config.yaml
num_hidden_layers: 8
hidden_size: 128
num_attention_heads: 8
num_key_value_heads: 8
head_dim: 32
intermediate_size: 320
vocab_size: 906
hidden_act: "swiglu"
norm: "rmsnorm"
norm_place: "pre"
norm_eps: 1e-05
positions: "rope"
rope_theta: 5130.0
rope_fraction: 1.0
qk_norm: false
attn_scale: 0.177
bias: "none"
tie_word_embeddings: false
parallel_block: true
init: "uniform"
init_std_qkv: 0.0442
init_std_o: 0.0
init_std_up: 0.0442
init_std_down: 0.0
init_mimetic: 0.7
optimizer: "soap_variant"
learning_rate: 0.00741
beta1: 0.95
beta2: 0.99
weight_decay: 0.064
lr_head: 0.00473
warmup_steps: 200
schedule: "wsd"
decay_fraction: 0.3
decay_shape: "linear"
final_lr_fraction: 0.0
batch_tokens: 16384
max_seq_len: 128
doc_mask: true
train_tokens: 87370000
max_steps: 5333
dataset: "wikipedia_en"
Each number is 128 + 24 x the weight over its row's rms, rounded and kept within 0 to 255. Layers, rows and columns count from 0. Numbers have three digits each. The size before them is the row's rms in percent of the matrix's.

# v: layer 3 attention value, 256x128, rms 0.297, rows 139-159, columns 0-63
# o: layer 3 attention output (transposed), 256x128, rms 0.276, rows 139-159, columns 0-63
# q: layer 3 attention query, 256x128, rms 0.288, rows 160-185, columns 0-63
# k: layer 3 attention key, 256x128, rms 0.298, rows 160-184, columns 0-63
v139 112:142122121152103132104150134124126124121144124119134161110130154133149114148130085125139084116124156164149128084090159126120128146088111110090074138109113114162146118103142126129137144152118162
o139 101:145108068099157135127107107103120120125117084121175151096082130147139144141119130144128108140120116107067081168141114131120121127134132120151119113149131164061113140074141157121106159161096123
v140 113:135172158139174138104139117155139128080092173155113151110110115131117107109114099115126115106086131141124161136127118123147159111139112135125121117085176123165136171116170147137134149151117143
o140 112:122075048141133138153117137145105109117158082131161140084109115140140151144098101117167132101140099112123129103109136146130116113161141135080136121158135151120134076159120136123119143073129125
v141 097:188128106126155098154110120124141102155103145126110114113104107089113130142155138115123159130128140099116129119134090096140103120169122161115145152124175073158107125140123110074139109127113140
o141 091:088125124111122134142101204102125125091122115185115166157147123128138118108100115111129141119147139145160098124122079138138104156146091081110114135164146135145135121099090105129131137136153107
v142 094:093128114076131161141141095136088114141138147130081142091145110169144116119180137137122159109181157135146124095146129143113115095139123166129141150101118125128132169141148095116132113128145165
o142 089:153142126135135147151082132118117119116104125103120127134112097086196129137138122179162144156087142148163108130128152131144103165151142109144121174126102113142177126098115121132142111148117100
v143 104:083155169112122157159149160161147141166109123124125116096120132162167129145106144130126147118152100131120095154125153123136158140101079147159100165109170108100158139135153135121092167104140110
o143 111:128112122116147136092065094121137122120125135132126119131145107115145103114129123184141132124126146117167189145120171071099128167136154103115137137165175097164140124161159140121123131122133046
v144 111:128137161153098158162184171094084116129115131152113137128083160141161146159163163074112148120165157149134161117135114131160137154130102118070143103144144148125078155140122149161117120137109085
o144 107:097119134118123188119138120115108145100149135101109104126135139125132112171109128125117077054139106163120144104109151152091149138097131098122106146141140092111123129105095088164115129136124169
v145 092:061125116136164129121112100152118149122142129147105118149129125127105113149146097130132119084132112170109131119130124122137138146122136149166086102118155079071090114155101159114137150146122105
o145 095:128109127132181126152162118140061100106154128106132157110147168155159128122129124088153121118110150101109117128141128138114139149105138137116129114163106148144161134118127106137118119139163116
v146 103:133086107119115125130133141112123115126071103151157115104108107112110122142138128115179135139113163120132148192192147149088130119113117102141151140111148079122147106081112135128141121111135211
o146 097:126121143132132131166111136150118091094133123123100131133161126078168132136137089173147118129106127113098154141136091104108095142168158155129103129120094143163099124128144130166176113167161096
v147 099:107149136146118100152098143111151135115137158120152152162120090132132111161148143104120153141157150095098101126128109108138175198100117149103157144089116102143103150107139166099118142116155123
o147 096:134104126111109136135094126154155112097136149115132128127089109181162065164116120115180131126137128091155150145129154144147079134104114131078124142166124129088091130113144117203131110059139159
v148 098:130191103122152093123164079161142118099113130129109127122143127125137157155142115121131115121096116136099189135102204121127157071139112147114143127093132132146114130174171116115099126125088145
o148 095:131112103125153175101157119129135153133143145187118148094151142116164132085135116159110140098068117154161132095102130147176115126128144131162151130164126160152179123090145115140175105096163128
v149 091:154120149130152099115164131093124103171120142128205168123114143124124123180148158060116107113137158125159137166131134129175140130097137112135131105151123127138121142136109151128116127128104075
o149 086:117122125106115146107131173103132162129170113098162123155126125133140120103120131133111114076129129135092159147141136083132166108150128149131115148107149111096149106131135108160129148127118082
v150 102:138136159113131133095183132188180126151146081116138092115082135105116099123164138151097132130124149069108131156111124146136138130123166133108169104173149117172094096134112116142115174141103098
o150 104:081110097074123093167153125132103126108120118102139130137149160078112138129133123098142157114150145155122112123161109137109165096151132090132082156107185116153123120138154140105125110137131138
v151 107:128100134129170106123150133129129119100124190115103152143122117124126134093156149112132123140144148171122160151107101170102152117150103134123138151122101118140177129149112138121126121115135138
o151 107:150142117131107124117117105098115131119120120108136070111143136104134146130125147114139132138112095104124099113099108081132059114110169125112123156116145113105149139119134111172142107145066152
v152 100:126080134105118119158124120133104124109094147133131149172143117097142069133089123115166128139156091118102139161100119149113092142133156137123119159128112118112104088157125147125112119139152132
o152 100:161137130175123150120081103106137135143147122141124148135171166172105120121089122115140158147140109128146157141137149107124126096110154109110062175093077178126153156128113141145156141146147116
v153 112:126146110175119092125114098139134157169124103125089138140115136129129156123114115057163156098152093129144130134112125114128126114149120121130067122108129108167140122123131112094142126133136143
o153 111:085127147132139211133119138082119129101141110103099141095108103145126117146129082130128129143159122144126137107124131114138130131075094122090149114185142105128177124103135107139129148157165068
v154 104:112116111115108118138124130152110084133123132138095095143137130114165188159152104130150134122149169154139085131145167138127125148144136110159112151119156161117150097095142161150120168164132082
o154 103:120172121125148126087140128121133112119122168136119123177176140145115107152150157121136127101120146133124112165126136132163134169113132172151127101145132123115129116151118093173128078139135139
v155 098:120108099100158152120132128150148121143122118129117119097179135177151145139108155153110052158096175126119103140095132164112151117126111137147111144141100144136129133151127160154137113138066167
o155 099:134123129196136126136122114170130146137117111212118158141131163065146158151142135131129122132111153124145118140137104125130113161142161197138159107124129109097127137131151092164109114153138159
v156 098:103146107109152139107116111176118143154120139129135137144118073184172123154153141103134143163129112133115144104141103106082155112140130138146148122153150097105092143123163135170115149175135102
o156 098:121142143171124158173131090098162096092156125113151152119163135132110127162114121102160108106119113159149164133124109120129095158100148118128135122113160102114127047189113108113135110103177128
v157 094:100117101116105135097127111110154148067143156141145136155127145114131106125121154093117097141108127155127067110123125108145160153143163080158109116107150109133129173100160076143121122168128087
o157 096:151117104139114081158180089126136139137179156102115148093067136181115140141148134100128114107108148128085148145152130121139141143110129141075160145161126137092162102120157129111096139138105129
v158 101:134092126139159112153137120120076102147133122150109119093128128180162160120111148133154196173117105117117132103141073087117100127131144132151124147142160124146147175130120168173122115145131133
o158 100:093149144144104145140068152110140104114130122115148135146148102091117173122095122105093156124089154166119153141136168146140138121151118127173148145125175120121091131137097145145171129106114128
v159 106:142109163103128105149110129105195130076137136126093126063106111141155155120162205097111166087110098112100138147122145147171138135140106126155157113087149105123102162145116136140150123133143108
o159 107:125110122104139096082116127141095130117117117102077143163140123134127120122062182143126149104160104094194209122102121130116117141108142103085129174132152122136149141147126091142140132084125118
q160 080:122130129140123090151135097117137163076104113146162101144120188098123115159111133148134118162161154129137121133122152113130157175107079128159158106147119135098138102109129125171166127105137105
k160 093:156137167160142153133121146106181095127129096119131111126127088152140150163118143115116081098107111112099101133144110125140129137122140140104108114131123088140163124116130116125122126132154098
q161 096:139118117096128150101169151128088097089146135107102131098103141108147166114165134092112142118129113114165106101119099123128115136109123166153141133114084117100119143132148169108126105152123108
k161 098:086136192125173095113140127106157168104132130113144114155107162103114091134099102147137110108101147150112163066082107133146152099087115126129147122103137142105115112129157166141101121082119148
q162 093:111104121139122116133105156145137125123094116139115131142133155135102139140076075161115205060118125145152157142086096103152118114140085110135147128122138119102143140075143126148114137132119133
k162 090:123123133106100139110150166140122164162158137117136124114110142178134117214097150146126135104131126094116128115152133123119171105137132113155134153066160149116110106164161141129114098121149112
q163 099:146081099124154124154122113160154128110155127128119145104142109092129128183132117119160194116171098112116137121106142125110085113088102146140131143123123143099114113122117085184102141087113134
k163 102:091131143143127129113100122125137093137120081157162140129116159162118122173122115152129128138129095134127118090118159106139063131090116077126134131127094123111148089077128122153099113157148142
q164 099:133138138155097137122155124182138077120129137127138117086141113152125165137132151132137119150135140132089157110152145140108153108159055118143140105135121105122120148177122106124119161076098155
k164 099:088162143141089150138125141127110141148150144114077125140111127160146142114144163131076133123147136088116129120148136117136090142161128142108100111131112115123131108156113113159117170142167107
q165 097:079122136120135107121173148146158104139091160135158138086129146143069141141121150153126122152117140083179158102150115126092164081121142135111120145115092131120106127166114124077114118167110132
k165 107:119148129148116134143135130090144135089139169112131065110126128125154124091122163132147093162167130112138141135132143168114101127117126100130134107051126111129140088126155149140105147134110135
q166 098:116153149153118133110116130115088123130127145124158090154095164132143077159100184148148107111108117127169181100115144154117115122110158156150119124115108118123131160143133119145144146104117123
k166 091:077159120156108144140118158100145143123140150132131130093129076157167173127101123131112087124137109141127135136174094086131169153119147140140098125124112128073122107143093140123125128113113101
q167 104:148110099139085144113156151137121135114135192140143164154113135096104124126130132132127110087116147089083129142113095130128159095112153091121116109117124154131137102152153118125134127129128120
k167 110:157171154088136136115136129148159140141123159116131116104123155107114121150101127171170132153110175167126135099122139097150137141100174113137166082138135151204103101186115116121106076137122105
q168 098:151171121111155125166104158122146111171135169107171123164146084130135105153137151151145142074138103156117136120135104117163131155120095134164141116110125106107104123159154134118154103117167122
k168 104:132129120155191126131142089110143125146145111126097123138152133146169148141116161089182135111129120152126147101128087114159127103101176183074117125161114113146113128108120150113088147136109129
q169 111:124097163109153137126099119127124104152119104117133130111142128109090119121120168126125166162107141101106163183134141146119137119155069138110156138139139097144120144103056144139147118180128141
k169 116:078120097148103119075130154108089126147130115137133121121142150147163142082125132104119151120163167125131094133137138136134135127172152157147090122120052155117137136147157130124131128124124166
q170 108:096133134119093110138119169154126149122117161131119153143122141102103162120143137175128139131115116145127135105159103129136117114117168117174109167080087109140148175154132090134147112142117100
k170 098:141174125093151110113092096133118165127141106128079108153096122125130139166114117139180124127115101106116126122105133143126118117150092091082138139190144142084132123150156134104094157092095133
q171 106:132090112169154102102110132148098152136126129151101097154139119090131104137127142146147110123093152161114112128125174139132091134111124149100160135133065113133135155113111145134167109121120122
k171 106:153124150148105107129157100145141148158122108101105137096103148109169113137108139107146104159125114178161121100138139120139150126133130092111109087155120082090129131126127144121128131142107127
q172 096:114137170173071112159144092139095124116103128098137111153144153142088124143082118152132152159104160153118067110126101090138132144102135156138124104124114122146135101132184143105135139142118098
k172 096:134165148134165086120118117116174111146104110125104100114117128145088152150156136130152110139147137126102117169150141125070097125132123118153149097153138114149178126090108121098140102159168113
q173 102:134134136156099121127145119111146100102186144112166130155172120117117104139160148112133146120135133111116138151162146188115136173161109103144159123095121143137124181116138134121135129129133116
k173 103:145112159106160113144137114133157102140105104131164172092174126107135132154106133149166133092153153092126127083115145090142134118134106146133114154171131122111156138171130144134125111137094089
q174 106:117139118130125093126134119099128134134174107171046152139151150108079177102111127141121131071094126141172144120083113152126195138155148156121109111111133145142109118139093117151150112149131142
k174 101:111138116133118093146127097140103104103121148073152089133136102114132128119107178118104134188145130153102186129133145128130114121142114115145112145132124078087066142108131125099148127113150130
q175 105:118139144110122111124115113095105143117170129140115137099118135129160157137144139131144135121123166141148185084129132120130104102083097119112096100137102138044131117135137117144175179111124116
k175 102:118121121127124134127154171170181136131160134137114138130133155118130130140093144122110156123108131112137104149077142138108139141126126110079136096148142204093107107096100102139114094102160137
q176 107:079104118169128153149098083133131147112114138149173104108154138141121133143138104129134070176098129158101073105112159109103124173142104129147088109107173124128142163140137117113173154116120139
k176 092:132150125124145142146143152133125075132137122120126140107117154130167133090133126112116108135171137162140135179176097184107141127171125087131150129141125170133181100113127123130145184132151147
q177 095:164127112164169131143141087111142146128153112158131160154160121146125093122147104113082183109148136185115151147117133129129101141119087155148140099130121118139146130100125132111131109134111139
k177 102:087128131116153096124169149125121090111124084134113104104154128145118132199118102149144139107168105134189111137102129149108096118114111160109135133157154128141126121144131118150082093176172114
q178 104:103151176163104146144110103156102137137136150142176059152145186133121138133100139125146100135119140162162158091119141142127175128137088084096105140129102082115157168139131129115137120086139121
k178 098:107136116112100097105142149089109092116112113164094146128098101137116153111120160117155114136151120115171154145166093144100122158161128157121131112137121135109129104136148131137173151152129146
q179 103:164117125097138122145110174123134147130125146123144152132121106078116138128098109127115177122125109141121139144150114143111166158105107134025140120125132145144153150100099145115125148091147112
k179 093:115129126137113126163132138113109121149125148146147123086113183156130165108121162145160141098120134115141126135132139110132117149128159133147160133121160151125147113122146106132094169148143134
q180 105:107113140109122142137140132158106126121150098198131114096148184107124159154102168137149142152151177116119118107134129134106118131136119134126091159122150096160083185147125145103128162133103080
k180 109:104109093115095135144149110153098146130139077146092091141119078159134144120106130148155164111119146156142137157127126131102145086101101136127137128145147102110121148140133092135133112107167166
q181 116:102115142124141121144127090142100129174113173175146129122116143176126121194135151125176113119105092148174128146151157106098118114117158173100082122109139113142132141119162129130173143116137141
k181 099:151110108126109140106126123128124107126142121164145149148137138134165155166159147066125120104153093078120125130157104141160123109140131117157104162117133122145148173091109105100080114114127106
q182 095:085092124163134134105150091114135125135120114131082156120151141157087153121129103092121125142160105120144100153145161112102085093103152101128123110149144112146127122103118139147133098136121099
k182 112:138117142126161080145109109166161128148116133132144151167125142108117103160130147084129153115112130112137117109119128163087124142148143101114093134140137094156149127122160120159128145115191094
q183 103:145095117092180112046134130139128127107108112098135135152120139103145143144159114150127128177119092140133124101189097123129138123117152120113149090130131136105185136130145126121079158108134121
k183 103:117098166145099169158152167121166146141150112113146128151124136093134107121114141117135130112121102135087132200138152108150136139141122092104116142132153142116135115117166163158105128088126128
q184 104:111130112142136131161128131152126064124132125111136161161117084108143094092156142151119111131095149132158148143163155160111094118127185159142139140149151142161095125106135094136133143131146115
k184 101:138147149144114118159134116150160140107161170157128131124119130149131167073138104126095137106157088102156128069148116125123121136122088132138123149097089125139140150124108116099144173096099123
q185 109:138097138129134131137176114068161144080125143119145122171155123126129149112085170144124131151135113111119138100155091133087120108155102122117115116114147092146127120133128129112099178114127108